config.toml
num_hidden_layers = 12
intermediate_size = 512
norm_place = "pre"
init_std_o = 0.00902
beta1 = 0.95
weight_decay = 0.063
lr_head = 0.00946
max_grad_norm = 1.0
decay_fraction = 0.949
decay_shape = "linear"
batch_tokens = [8192, 16384, 32768]
doc_mask = true
Each number is 500 + 25 x the weight over its row's rms, rounded and kept within 0 to 999. Layers, rows and columns count from 0. Numbers have three digits each. The size before them is the row's rms in percent of the matrix's.

# up: layer 9 MLP up, 512x128, rms 0.178, rows 233-332, columns 64-127
# down: layer 9 MLP down (transposed), 512x128, rms 0.179, rows 233-332, columns 64-127
up233 085:477527509530487537509476502478512484512476443472524505494476492465468546445503452510539477487501502479435516510496522493484494499564518515530485498483477495491485523509529500493497553505493477
down233 090:493550472467504468471478534516496556482494472561501513545491527499503486530514505497506496470483523493502495494518491492514473429502513528511515519536510505504539522463478501513528467517486503
up234 093:521462531526501486508489506487477519498496498462502462530504477473502473474511540523540521499492460496522536506482468534514507517512512479528489496483476489514516495526509507496513480501554536
down234 098:502477484480488526496493482505505502529489481507546519514440499502516570501501496531495526514507485585543530487531514487510499465510505524468505539519509520519490476515509507493431481475491490
up235 120:433491481508497468477475489495508529512529517513543457539506495481462496502472465505488496523494492506557514461489492500505455512460495488484473475494500525470518472523471496534443478479512524
down235 119:500486500552485482524524518509466493485494517494528496501504495501508459481480478519442482510495515473495487527489497467474482459449477510532507489490461513542490447510523488539540508517510508
up236 096:468498490499508507490483519492513519503492466488495482527501473512496488507492497536505491469521501569500495468511509495532573467510498486490524494496488497458479482442462456513514479476484491
down236 092:483499476521459465473515511508489489507503452512531503495454515479506551511562497537500513484475570484500462506513489522478496518520490537488522536516495466448531531518510566478500548517513525
up237 108:538546489529514491467479491478454530483506545482500484494536522527514488536503501485482492463500523557433459485472503475509478484521518458489498481489493513488509476483476507545481499569443469
down237 107:511449516465504523520482498445507484452511481505471481458501523526480515486494519483509507490501491501530514463521516528492480530467519481502487511521513512512526528533528522464500491432550529
up238 093:515535472513496440502471510534485487500424477492516512444511473480474530470499501441519494500476479483509524522519512469519532478527468475506448455498522503517511467511483508495509506503498481
down238 095:470488514509552519474508476481470479524552487457483510520498502477525522508439500539490485482491531470490483492507534487473492533507489499470537479455507477494535502527455510499463515493523470
up239 095:509433469492527498487465529483464501470481506464502494544485497508468489475498502481472555520514460536519507474471489490514466497506483443485506483555533487531478466504540469470485480438489511
down239 094:520534523502492515500521503521414492501476492491475482460478488527492521522536518521499454524493436509501498480539478523479526515496513509499493523504490504500495501493526523501469537509524465
up240 100:468475532493514522438482443507506546525495475539531504502536500497475476508510520531509517444463522505520504498523480547505493496531465522494495468492485492488462534496538468509495489504498482
down240 096:532508450502522497520511492464487479512531510501509480485541520460539470462534518495513438532516471506513494497466500462488515485511473514481499464490506500523483504464513566535467511468504485
up241 097:506521510509440486487497481489484490517482480520512471484488528505492482520475476464547516475512507490524505494515527502508479567472544538540530530504520519510521484496463512495496515486550472
down241 098:479493501508522466513505539495525497489496543466474529482511471491508549504472548512448482508511513470494531509527502445504521474517526508477506472512541485485472450483556473521502518505490503
up242 104:467494479453476484464527547483460491491472508470506521488519533512474505466511504501480520483488481489495513485469541468491503521523530510496517565520479513498495491544475532512478487536478530
down242 097:530520532491507490502485469493503515509479547511519517444483523465511515483507481521500492508472479525522552484494485467523493533496418509476506497525499511505510449443472545521531527475466523
up243 098:474518478506499489456527505517523473444500482504505548544527439498540522548477496530525499507503474493501522499488471538503502461514506494474507482511539503482486476510506525534549491535519511
down243 097:486512515473519497531500500502490491418525472472515489470432531502527505463528527518482481494524466502515503500507456515527495534505570474489490476483516509494485506507483495497478440506518521
up244 098:509506517516492493522496497511464499540468500493505521543451495543488469495502483489500503495486462477505511444529482495477479462485480522507490502479505519536520493486514491475500452515546501
down244 103:472526525492475531484450490491535500470503486464477482505512452488528518492533521445462486489521513479485524542492500504503486549485515467472503510484466462442494560546486454477504496492483523
up245 096:504485465514495488499525495468526534517471480475460529494471451485471506475475534483478492465484514468505494514476494507503513494491521506468528521559480539528524501506494506469523532492525492
down245 096:526491495518480501449518495504497506488470511521519526543524512491488472505546526494508488477496482499453500497539495485518520494500468507507509537511467467498494405535488524541489517543470510
up246 095:485481498496548519485451524531473529454449533507446473510480456488473503492526470494497566483548470489516479464482507473487500471527521535463530470500516476482492483517451511482493519505503513
down246 092:527469522492495469510550485494524505510534514463520472491533516474460504514510459493507502467526567504501432465497484477517505501504524519537474492513460503499462513485538506488532488492493515
up247 101:488528483511518483425520505521487502483431480492480552480496464443515491514483476480527499493471475495481475509509481489539487524452512525478548529528485507488503473472524530501498515510476506
down247 105:504506474474496502502476504483485481512516467484495486469535542491467471509485458500501472499478524506514491470516492480502487519459532523501497519502511514569510476464483495559493472507507501
up248 096:501498508516513484522511475496466480506456488514527495512489503517498480539487506539523454522488488508487548526509491504539508531509497529459516474514559498505499521462509506499504471526509494
down248 083:519487514485519530492506535519484485475529552529497519479468526522473492508458481520517544477514520519486532515521498482471468512473503447529476514463514528505497555472494515504518518502536475
up249 097:442461526489466478526512505494487497477457488507516489447459485478462515465459523443468487525490518511509495513490509473475501491517520501534491502475482483504500520506494506498524474539458515
down249 097:516472481512500521544468488499492522523525523535478500529492484502540480529503534500485479527532488509480506501495487497478469538479512519492524487461510503542496533520545442493513495563516489
up250 091:502432483510525535516536508501506495485486481505545472510486483427506500488497433511513498479495519559524503503497484492521522517512457513491478522523484510521496519517460445489502487563505508
down250 090:521474469434497471476498471513483508478512521507443478516471496478464462497489495458486492499512478466527473521484505499483450493484450500501497502534478487500501500486497442508501518463485456
up251 098:478453487475488476493538483501496564532505514510543483465475491475513507519490489542475520485495537524565516501497504477454501466523509533477477503499538477496518516544503511536443500485486501
down251 104:506463531545515508497494481503501535514501512523483519532525489547491523507535535491464517513518498505501444485484488478501504491467446493521538501537472483458497506515497439498458465515476494
up252 096:516508509479494465520496477505437507494467496513488551517488539547488523517500477477476501540513453475595501522475510527507474474451527476523519500481529475459477502505508492467495502479493550
down252 092:474511501481525470535491488506486450475503447467471489543502532453516488517510477497492498498517479479516523540479530524521527462473500472465507505536467496492498508522489507567531457478484550
up253 097:518473474519513468500507495533468540536439497506546473463492527516459474480505535486493454539511480485494478520508560459503497467513488484506500526475538445533486509496509481455501512537546449
down253 090:500500517488504493496421494485492541503470519474455501522470480518518465498488476503471446520528486518527492481518463498509494520482441477478496449530502536488544498510484494486511477514476475
up254 106:481441492478508487481479442507478498489483506519496469507502493502510482513542494473415500514469519493510497511473516492521473490538540518475491510501532488514515488497503511565511500526466534
down254 110:485556498532486533507523509481489498472489511527538487508560507473455499451493501508489490526490492461485487523436527486510526508503490470484537521529489489507486438473466535510538470509505523
up255 094:486506523509521479444518520457491501500512487487489529505497475468504538474498466532437533539478528498513485476500502479503535552475461501476502469475510480497443499479479500510512463519469462
down255 089:509528492502456456511517512502501505545531490545496480449513507500488458512503478509492510505488499525484525502506497475538507480517515550455494450470515479549466530527521479495504554491508468
up256 098:541514455493506483482506463497465488509446486509465534500459503528522489505486483523514512474504509497506500437496456492516497523522500535537554483525530530501469483512514546501493496472514481
down256 110:498497483472474519501457522518547484436527496501502514517480518519482480476499547553534499480531480481508555487503514484493453522512521506476471535534500542497477490531503502490495427516487467
up257 096:422464533554489511499477457456522510486507492499530553506472490492523457509475491508530493473493457457471495529508496478492524536529494487471482534461492478496481515487505503504482498460534515
down257 094:513490499484519484530535537506509464526517519472515493463476498527487519504438526529510467489493543515493500468536503469484535471498524475472473509493458507485506463496523497475515507508507519
up258 108:506522551461472495518482532555524507463458478484488453476491467487521512472493500496452462444517521473517500472476484537526500482478539481504516500489529499432523509480469463493526481514466470
down258 107:489504484497551469494517507534468501482464514501537490472477528497523515460522505491448500504476525486496487526498484470509491476520542481540547499502490480496551463502475474490529523468516497
up259 094:521496471556513508496481464524490513545490450516483528436501493455461491506483462487529467491479488521513518507508490536512481490539497499473510513508529499517472490533460457490474462521508491
down259 087:462506484532508487494560504495507500501475531500524497505447475456511463507504514504468479544486472501544532468506498523451529497477485479515490467515464521480480494527433466471494547509481474
up260 101:498484506485543508519495521489499484478463482558516511493545460499485498462500462522484522498445552517451531497509537490535484494522502525506478492456489506507449500470488504532475542516499449
down260 099:494525493511479490483495495463480476559538500469494496478516538504487544472509497530488486493537550466544471543496516485519484494500481488508524518489481480512498548512513482490514490497515527
up261 101:504500496548516479526521435445464496537493495532490514500478489505491482542486497504533508534530484481507478505519507521463513499533516511490500524488461524517489480521464509518519518450535479
down261 105:486488481503521496451508510494533528535517488495478513536495459476497532472527483515519488520485488509509474526524468445545493481505541477493497510487531538502452509486520498516545477483538483
up262 097:485454524473508546505489459507458445541475495464525507536528490497467504503480494491487513532516460512490495491505472483510493511534533485529533465463458493467509538526507495458493505532507485
down262 093:529503488536506514475492492497531493528471515513462505514464478479491461515506523455510489466460435481486512504443518447485492489523541518464525420499487524530505547484479491484498516494467495
up263 100:533480469500484474558515531493496473479475504531520543527472512517492536548527512506503491513495506462481475524492520527494505500502528479468465476494543506499443517482508492516454514506463482
down263 099:506523486511471494522541491513477498525485518514465511480453483456467466500523501485513505470528503533500514553517477454546504486511555512532539507495530490502500498504503535476494507528492498
up264 095:480492466495533488458482468487480494490481469507489513493522495497494507489514480516478459524518492555483532461490501511501490500521545475523507488511509507532482533482525499464507513523518517
down264 090:508481457500531494490474511528503495486531490456453467497456495536529485497487491538497527511491530531487485515490533542505514516543519445485488490495496497479427516458506520494523516503530462
up265 105:544503523487502501504509530501494457513452458497511455480554524499531460517495506522536529505477483490530485502467492455553525502493504518523522453497514509489524486529505502473464502493530526
down265 110:501512537504510519549502519502502456559521471533509493478476463554489512495461472536517512506422498521535472453512482524464505511457503469484524493505509525495520520513510508493469527562471500
up266 092:520514484461507521492523467487516500464518463472499497509518484483468504471493523527487497527500501509483468478499535487505474522466578506503544500477507454487460509509504520425465507519534564
down266 089:487550488502484466513456523485468556484553499464500526484488522507537471465518486521505471516486535484497461494510510498536522511480500499464537532490560517466519452473484495487518484503473491
up267 098:478483520463531420504474502487497541520525493483498542548525488499481441508490535503489469468479446516494503503503492486492470532492534485515492486477475501516482518441486500461486446497517525
down267 094:544474529508475528514476492461537458496494507483478480520531489463544518499468503487508493505499495489509510462472496515483534511461520502480514487544498530492505498461499443514515545503455540
up268 098:479525514494523464541462477515502536532521505531530523522480522486511507485511466509544480506481439496470504480506518530525521544517503501493485499526516514558482482481462487512502488517491510
down268 099:498449479526460520517541510536493549478497482572488492490481510501503465531481505475459518475486513480472554512533520496481447499488500489519498515486502504510489517482475501475540496513517517
up269 095:466471474499467482507487475486510519522469475445483509518497502485486485524482491504509511576493485475510491506491534490514528487494466501478492551517519488513468445488494469479518509481491473
down269 095:467511495469502530504475481509479539486497492493490510515488492529481545451526490493494527485497533520541474494527483495492540506478464480478524557519511506494522516547463503514448481472479490
up270 098:509510496559468504493474470502508524508494446479487488514539519511567483483475493554511558504494500487528476469501460479509489509546486512489497512507517512525550507455505512449486527488520487
down270 098:508499508489548500493500480482507468504495528530464511487499536501458512556523511472484487496525473441508510465503501524536501470436550512506484530523459526452502506480515569525542490482478535
up271 102:532463507468497465519499531460505462470496478495512534475509487514527502500485502515483491530502502495448470475469504466540479504502512520522499527520512488430447543460535495486520528490502485
down271 105:461480495497519465487509508552520539450482555498530457476482485532479491529479529532472481498480523493512517500525494520492501532468508500454477532508478485464440516512491518518428476510477489
up272 090:519497551475493490464526495484492502532465512479522447503475531515451482505505499538476515508528546516469521518467514500519478473520457500479523529503449475532475477484476500448465507521479485
down272 098:488539486482489489494532522561525507487528544523483518479473550513474472506461473475521508514501493527493497492477513523539508479505486494491517512477485524478471498527503549473536526455523529
up273 110:503513536475463507502464539513522497514512545524499486479515503468522460491479497519452500510552538522490516476510502497506516500508517527501465493576498510498476506499495532492563442463537481
down273 101:483489497480503503499510485459510471486537540495515551531481544501484519475490533453507555553472478522506511491508502482496442494505511503466491502527521488506454500497500564488488488512441490
up274 104:518524483518531470474518526490507527509520487479525432486535457494539509494517505538522459486487487511518498492521522489481480452511537487501444506473487505469473518490527519437502515514544461
down274 104:500495518498488510512502502502504537484449539467541512490502466499513548504505515543535525524566483496555480467516489494474496488483511476568475502479505453474514532497476491499506508523492466
up275 103:499516494488496486503498504520487541504506540497483498503538452544541542536553495534507529503507509470532499509522490539512477455486535493450515507480495496472499469498486478534524476489479493
down275 112:516537472479505512523512513482523544510522500503486469526483512532449466499471487496502501472477522526489484499505502514482498497494512507516482479467507473495525469478536512512546494509509504
up276 100:506539503485468525543445468491538534467484527513518490511534479443492466486527510494540507492506501500512490497529488474500481499521539475470518520509534476486482529463525465482471495473453522
down276 105:516492478526479483514512514498483493408479513478512498482552506507499454475508500493467503442492490500482451506493495520544519477505531496482460527497479514581514482458503532500472497514495477
up277 097:508485517504503520489520465475473528524480537551450481523489535468499485504506441521477510482493514489467477478486502498519480503492508568482467466476504494478458519466519497573548503521485480
down277 096:531511566476508532474496500532524465502525462471455495527490524509516524478493563509527490489510493505498471505520517512481495486490531472504467476509502489496511484464425513517520513485543539
up278 108:471526523527496516537543496464473447505509544519447485498503504461496506450487492493503512525506518500475527502513495528525510504496498497464544493494508526519504441447479512498473498501573505
down278 106:524485511472521536511492498516502522546506457472458535512452509468498497510524530471483455473494520513522514478492496506528485538475474552476481493452577540459550502536477482495508474550470524
up279 102:488494478475489483452516514490521487505506468508472578534458522512466513515470479506507483495480511453544515477469532508484481500477525520527497500521508485498515493487508466460460512467533524
down279 095:489509534502508485525470500507525457461493461474461493501462548522526486534497463476511532483487482509486448519482482518493485483493460537490543527508462508519518489517480503515512497512539510
up280 102:530461480501550467441494520537512519495515475440483557463509512501548520478513502514555526482490517502440512506507485489522460478491541462477521487519517470485488517466492490494512529497485486
down280 105:461489493481540523542493513511480518469536528479476494513526474489437495514470512467424496468513480503530511523490485506476548495468446501534507497497522502453516498508542493500491472493543504
up281 102:451509484463461481498452473524490491510473540456518527552504498522529537460536490470514503509476522489471466479466465501471502482549480480536498493463492441529483516510450456500494473517483540
down281 088:481464484485490499529570506492518533515493487494484492466551524428502515509509569521510478476497474483507493473540540464536459503477454490481537509528567506457537561509503479532508495519502475
up282 086:559487506485501531501537502569494458482500468470491543532513442481492466523506505520476465549476501490503524521523503483503493524510483476486495556514522504492461467501542484394458493508493513
down282 091:528586505510499480514511456508480531501509534456504506523527469512492500523485480474513458506448454533497487502524511485497485488513473496476505525493484535465484489499512485534514539507507506
up283 109:483535501497527485548446490515467509475451469499545534517518508476523525518532526519483500487517508541511490465510497489513467530568498489473480451489518476457506504476505518541503501479479486
down283 105:494524492487530467517481500523510490480469504509490497509466534497490459556527483493506481512501520508487520529533495430492450512522457546523487472512509489512501497485493509493441536513525522
up284 102:504514517471504543498453462454460516511494496498488480492451524502518483484544463532496503472516469489511551497464482493472520540516541505496479516483504490458471506497498479479497508489525467
down284 105:516525479505539518468546501530487470488435482500507510528526506502525490488510533503480521517490510512498480472471474475494527493503486505542549550507482472482512520529494510491506542460455475
up285 097:451508476529524482487502493510455486472547571546540504562511484535467524501483470487495473460517541526527461457471494495507491467491505499535532458491533482493494468479535494513512501543513487
down285 103:481469511469523533495515428512497493491511513540465514503499525469457481506527469467546496546537499507511515530540478534458511504482491504509547499494480502476512506508493521476437479495509505
up286 103:465509491504491512506509517510488480487487490457560468499496456526480479482465517513536504528491520505532495519510455511496506506522495526448527493484526481506470481455513482491521531536544478
down286 098:510467513453464469475489443519530501513447489480503502494501556475528480446510531479487508492503515509492493484509480444519447516496497489495457511469519526498496479502513518447507465486462476
up287 088:508533491492507480475463473469538487535479513488493507495514460485518512545470498518466512461502450500533506445522508560522508541510507458491486506526506497451491467464473501510521496509500493
down287 089:530494471477507493516509515504518482471493466478467497484558512523478505507483497490507508455498518516447586474504482528478526486481550490501517530432499496512470488504519500501492490506520516
up288 090:492444529492491464500535499454536480454500524492509495513527474471479503527538486483541513527491518490458507511492465544487474512486491528548461501479484526532532533463497496511485484491496517
down288 087:494517498470472553538555465536485539533445471495490474507478478511492543471458502532535482519524493502499480510499513494529482469537462519478554515509482516537501514508479534517532547492496499
up289 111:516462539545488492526493463490531485521454473540511517522513502463509491506482490488519570508519482482527543480472537491488511481497492489477475545509514507497498530486542480496465499474503478
down289 110:511470540486483494513488503506479492543489513522495491495459492490530497489537456484528513531539495507515510497529483555516487504505531505480515498504499484492513462499468523448477545526501501
up290 099:471509488468476541497496460560466513493523486486448497494478520507482452489483464515502486467480552514510518468534482480507493471581489492497457496497502502518524480521514481522485520517500531
down290 100:506517500510505516504538545469475516488545486523467514480503466493469524477476523492481495507446506546526548486523470491487510509517505510515514467504493489569511484490490505502527515453503481
up291 086:492500477469470479473561515483489478535481477507481550565486478472506507511480501465542481524479513482512515455473491526488448501467497489509510468506503493506505532493465515516513491503562477
down291 086:489515500514491471516524485514491491495506524536508511528561489513485501466456473515471503542501491517433508511523513559490534509506443501491494513511484487504508524491558491499513495448494526
up292 097:481516499515498500481495531504476515485490494530553542518529473437495548535489504476524537480510492482518527491497509488514493484519464480532449527477507520510528509489533447516494461485495514
down292 091:506523466463500523496504522487508506464518472508522476483526463527517497468503506507481534504536536454522459516497532469552545492472493480505558515534469487456486511487502500498526505492538545
up293 108:528526526532567478522464516509492511463476510426504478468525453452520430495494504503482487503494515529506500519535495460469501529533509461483510485528520498503512481461513532487505431472494470
down293 103:502521493486518464473481461500532516520543492516573526518517521519479466495525491524500497489514508476489523528505471502499459432541500478508544529490500471515480495477530456472505473465473486
up294 103:513544487450460508499520498479490486546483471459502510485540502475485508521517524513495485515571486496453471472493466496514505525495503514506512496515553484508497474517526486537463515529510483
down294 090:481473472499494490484484522530488497498515490532514504524475499467493480463548466496529482457462482513467506485522437511485491523518475521501546474492500498466514518454500474511558499471513484
up295 109:453488485519528461471499495534513490501472512514523538502492520502494537521504523459452508548511527468498476528501545516480514478502505510454486525471515472491514497468489526499505485512509441
down295 112:494472458528519523513456534555500521554480526540483471500504494488478519513494478496477511496517494469473513503465541481458520488511483489516517574521500459480512500539491513515493499499526502
up296 098:554536494496492501550496474467496528498457471543499500476544494451545504512557458456521474488526532561519511520493512510494519512504498478533445468495515443518514492481498481503505497511492511
down296 102:504484525530509468490543538508495497461543514504478518546476548515492453478489475503512454492529463443493467510468510495451538515501530499510493515508497511486495504488524511470532477531529480
up297 091:479493524508470494554478461513487482499467512503531465510543523512489520474451527496445539575514499521498524466536513454526498502540493547486476502515461525461521491497541504496506478507528484
down297 089:489539494502503533449475523500454455528536550531485515517507511461528442503534499461485560506485523520505474489496468496490499512544478475477514502500476510484485514529485463503491517508475567
up298 101:491510561498533491525522451490530467498458521503509498490477507487499463527505514516484507515515531494495515516507476494514506407488497500514480532546458519507550488502468505486505484470481550
down298 099:535497505474508497540518505521488473519541519547506521479522464543461476488499545528533500522482456524494484466529518476526551480492490512547516564500493485501465470482493525507498532528473492
up299 106:456478500479502471521467521484491477518534461502518495464523513529501484479469474514472517501507489498509536556500491553473444518496483514538497483541511530478507464517493493490505518514480459
down299 100:493527531519501499532493482464503523485477509506485512542498482520470516506545448489502500494498505475515413459451475491537534484498478522498509478502529479500498462479537552507500483488500465
up300 094:497479467486519482511461477501534489571458481500473491506509497473498495457493504470526477470464521567490472484492510449507506511504497501503536494528535485482528526512522503495486531499509524
down300 097:487528542540499519478517529492487534455494497483551484520537488513549478484523499539508523499503498485478498532513462500526566493553458479513454495493517469484464476500482467491473491460471466
up301 106:494497529453508508529530534512461498502504466493507516510534474492529486523499452495462484507502517473486489477528500547502487458479461475517482506517499546470531481455510493502485470508513528
down301 099:500479527494496486463567513525469453456520501463478496501498505499504481529535485472506506492539441568477511509503457487497540504495466470486501519480515463491508543532471497492524521523510505
up302 103:486491486507527511507517532478508497466426526501490506507482491481528502515492523527494536493500534516495559508469470473490490477541508500511520519533517554495481528461511523549471537485517493
down302 085:544502519454495459459508482438506511525522543508520487530538458538532490510521530540506485497508504461485558511472531531519525531527465501488531513522477440511489552484513498524540507525487481
up303 093:463429514504482491527506508518491479459519533513493511519496536462506492520519477499435511516514516515500512448497502477489488463515486541460482443494541466516519440521490468490520492499493483
down303 093:506520484506539479464538502513471452509528507459462493501505518483519503459467532541517472483501519508484495502522446511511532500535527514491463511475503535521468534491523517544500464451498507
up304 092:500464489476512515469546459505561442500527465495509488479503500484487469538479558471486516499496509516533511515493524525523463487546484488489500532509480484532503497466494544508512549523498463
down304 091:505494512495483519517491510499503509470507524526465506504538516466537519499521540550568449521519480504523536495508468498436448528517474476460496495498494508504487550523494447502499462483501495
up305 101:527478509478524536493511481462445494443484447489467483519478485493476520507488482532498502485469477515518519559506538513443478490532512553483522492467504518477582501513505496499497493505514523
down305 099:503514503536544502519508478482472498502468483496539515538520518519533518469514524488494459499487471564503510516523478481469477494456538485530547457476494507469504475504465483492477513498525512
up306 103:520471517514499465499471455518512541507462480506510490516521446491489513489486553473573520492503491534519472507499471500506531487519500501462505526502526482506453506494517523522527539529485492
down306 104:477488484512529474449530527493542530479517502506515518519506561526512491509516496528435504517511528515519455482497480475551473505524498511495465485494491467568511486524495503498499532449502514
up307 105:520530516482503502504478512468498486504526481465432495493513528490489453523454483531517473497520506479500527500498516498503463485564497542487457475531450494486509512516456490517489532466492501
down307 108:490513509491476495458470526510505480515503492496511515478511538526527545446485477453517474502494554485486545524507539488477465486499541503472482505510507506503491534479509444520484519477539488
up308 103:549494530460480509532523505535481512499464514450522510516528474500507504460509534529458489490512476503542484470519467467536512489487506531538534575455530482506512505482532511527488525483500535
down308 102:544531501437495517493520537497493485538528463482458480480498501466500525512522516488530500502528493484478498469499536523483469488530466495502499501535476488450509498523459493508427524516498513
up309 095:520510522468450483497504509500521506488489520498501524506462490472506494452504490464502546504479482484483528491481529530460489503491509496550477495542549483516491493480440537505430461489502529
down309 091:490510473478540525460488515466519518537519507485508496507526482487521477490453470476495476513521466475475528527510512470480531492521508503546529487475482517463518508494475521492478530503467510
up310 101:501476497522476511520501440522488520527458484530515517465486539512553499502514507446487502453516509484553515533475540505488482447483514509538500495461459495510503514462476497476535481488515469
down310 099:476485527548537524500500500524480443499513551492543484472496493507474552537511521529445475487516497483495480512539471430467480482490450508516507475474488452479530515528499487517496492519520496
up311 101:528495532517493457465501519465489455519478526538496494461497510484482494472488497518471491504506464508496511505524508529523535519482517488472464510479499473461497479470475495521529525531564504
down311 102:496447478482514496482474512524512512484463461485538496498542503492458452495539519498534498507477525499517477463477457482454479476457492522480461478500542525553532480508512511508481521457508493
up312 097:486468461526498491480469517492469505532465455513535453533512477491523511520466489497505525539472474453505552496478563509513481548521518474506529464521531483502518534522492518464487474480478504
down312 091:528515444507489446502505520511487503474510479495459511476493501529469452504507534533528503536474501466488523509444509488538466479521469491525485495523487509486487500520494511525525496471480497
up313 100:507470469490463503488511489515533508505495511524483519508499485514498489529517486489453548489514450504540512510486505453512526464504503516479497477469562520480493513492490528495540493540536455
down313 106:482488475520507479519524521473514519467502501499443540511512475506492475556488489515493521527509508497512517497498533506484547505529533488493533478517435494467481556472513469505505504474505524
up314 108:468487507505490496444528518521516477544547495457525495493505478470534491512490523511496506507466522516500514529498476446511531524496496523496551469498486516509532508495484503444448463510485482
down314 102:513495525518480488489470514462504533519487531522522482481473488531507473483502475530534519490515464509523531500520498471510502528523456515515533474516554482454470541532453501532537525523504475
up315 093:503522482504434516391490465481487527502491525526500509488516473489497497489456505518504480496517483501510493536491515475503564517522519510490466472510483518506491508498521517478521491504479520
down315 093:486529501482481523533486525437493470535487480507473488440438484534493488525517530494546525474499501484508458456513487473525491480525487503493502514451528503486490537529509499491501500474521454
up316 098:471523542520469491473491518528489436465478493466485502505527486499558474471517482511504520487494484508504520500506485504492491496505479530498542506496571517492498463519533493491529518467499491
down316 087:484523494511536459490473513521490475498518472468442467484513492501481467494470435477487518490520516463549476535520506462506493497532489509496465527471479495463505526540521513484537556528493503
up317 095:501543518546529513482513494473459518473531489496492545530473486532475506506499512482455540488498483497483516475481465475528465476508476509490483505500503501487534539494518527517497477496486483
down317 093:495518518477505522488553497473462489506572544501503526500498550503487511505531518494495510481513489499449530489522486531493461505508486519511518517495465472499518497509493496514500487490469522
up318 088:440516477489504490485502476513521451515513534484501475484523503506481470496488471506529480527489525477535462495479460478512510478527471492488510496550481505459512501476539502504483452496514472
down318 088:521536529517513516504493509502495497501484448521489482472525477474542501529497484471515568479513464498491549471494505527493499504486481455525498478495486500511510522509504457508492543530511536
up319 093:512481504502499517522473513499468501529502504517503549463481481489493489518451524459442484525537490522506505484462490484472477514543485543510571461519485516495467476520510520484513515475478500
down319 093:502482518498484481490486467530519494500468485519516511458507528470484532488536509497474514472516488532521460537513468516483533509536509510505491547521459495484528491525514464493489499470510497
up320 090:501451525473495490513526490519500493482481567469517480498455530511505495432467467541505476504517515514536512464507479515473547501515461481507528481524523484488500448474497497488501480427495536
down320 088:504508462500470504515464491476514500472549467531519465544489486491507495508480477425469500465475484503462505486496510543486493527501480536541484536503467519534505494512477504497493455522480495
up321 095:480460489500498507461537518517478540496458468475507502489509480481484488537510486497542449506528521515476483511529458475520531508509518510485497470489540504490524480507474492515508505503527512
down321 093:549493495507525448532466507531506519538494511514478454474537519506488503455476529519448462480535503555473483523524535486476523518514503537471495533516467470508493519524537505442470506525503539
up322 102:518456515477499454487507547528568514486554509524508503504495531503474472466473452512502509504501499531502524495477526508498479494485527464498465480537516530516458497507488490539483516504480467
down322 102:532553491498509498478529535522501493468479464483512519492510498542523495539509507522517453478572543499492524486510487492499507497465563484500532469545482520530534488494535527475487488503479458
up323 106:468507515501520495439491502509483491507439530523479547470485521472463535482478463498490501491459519500531469507487499525525541500489526508433521473522518506524521481519478543514520493511522492
down323 105:509494529475472513458490521489472479503491480505438508486513496482527482551485511487519502477520488486468437514480533552500493482527453509497479498497478522524472470520468503489517474519563487
up324 099:453507502462485460515506512551448449487495509504503543455478531525529491548486494518502499517489505520484536528514482518491525473505533469464449471488518547493468485497467517499517487503521511
down324 100:506547465449451500501485474514506462533540501482494480551458491491451486509492477490492450509499488491478525495492513511484501481480504497481575467509506503489532510510436484463514497499524457
up325 093:471485513499499500467473502444480495494462493532494513479493498511446544497448479529523500485490493491515508506505480493505478488535449489510502484530432541484507511487473498503499462542490489
down325 088:522468495537506494497523509514487447500526541495497495555459491563492468459483501490489493516487537434500482524497508501451499528504459523489519484548545501510491461507490481463470482510487494
up326 098:514495490484493537480477509510542502490520547523530517508508466494517484522512516471480465512499493484530470453468478480499498516522496484529471519532519503484497478477476469502538475499489492
down326 105:491529475506535547505490495533479460470517510535461459513516459495514543477467518511476500501517464507461523471502500497483535498508499478480533477519474494485497522485492511503496498516536464
up327 095:476551468508505456490475460457472516513480449485528483510492511547495475519466484488469525513475516500523511458522436475496514495502524504521479557506480532454517523490466481517565510542486505
down327 087:480567498517513474509505485505500522514488472480436479498488506479488529574493505536519486460488511524495521501523541497500511486532519494515517497511526475518533578483485548494489511475506516
up328 101:512519525495474475532478475493510516494511512448504480509465500480489500515449485492550536447529516516540506474478492488540482462497511497505485475503502536493527526476499552506475558484489536
down328 100:472495516514496452534518498466504519499478504513496526518507493507527503488543491514494487530463493508518539514526488498532519529516492525515501472495561493482539457512511529530542475471500539
up329 107:477484521518431494521550495508491521485525506521492518490511517459491503527515512486508473508468538531540513491510528508473526527556550487552464524482496487517523507474479499475479492490500495
down329 101:486504497527529509490513489524530542464459493470464496476511531506496510437523434497525531514493539491470483493479466548488525512521513511495512464504519530509513518502498483495495490494443502
up330 108:470502542482479535532470516477494500482484483529518501492500458506474477499500517541503492536509507480482532447526503496453479514489489524523495430552490473476472483521505515504496475472509523
down330 109:523510513502481456529474515557518499495502502484493479542503533510527468517482481451503532477489483561537477491495565519478495502494516485495510507510489538572550462482468547503438491502492497
up331 086:483467507591485530511479497534523526478471510523489447520503499505500497471500448466533499463489503526517523525509487498523461482512491512543516501496493527506494492485470489503560511481519484
down331 082:543519474464522510512548526505483485508492497501522488500491531443470462497493487527516518526495492484501538507488491495489459479469477514492533496503480459484520427486514484480490520446537500
up332 109:457477499528509468499533496544491512506450479510494512547491515493489455481501503499483542506511458501507503475486490469520513489478496489547539502498457463494443478515468492519515485493486494
down332 123:487529548526531523521491526505500543511457485498491475556469485493511514479489507520513455472476519533510496462537515488489487522529509492480491529491504485530517455448519470503449501484511538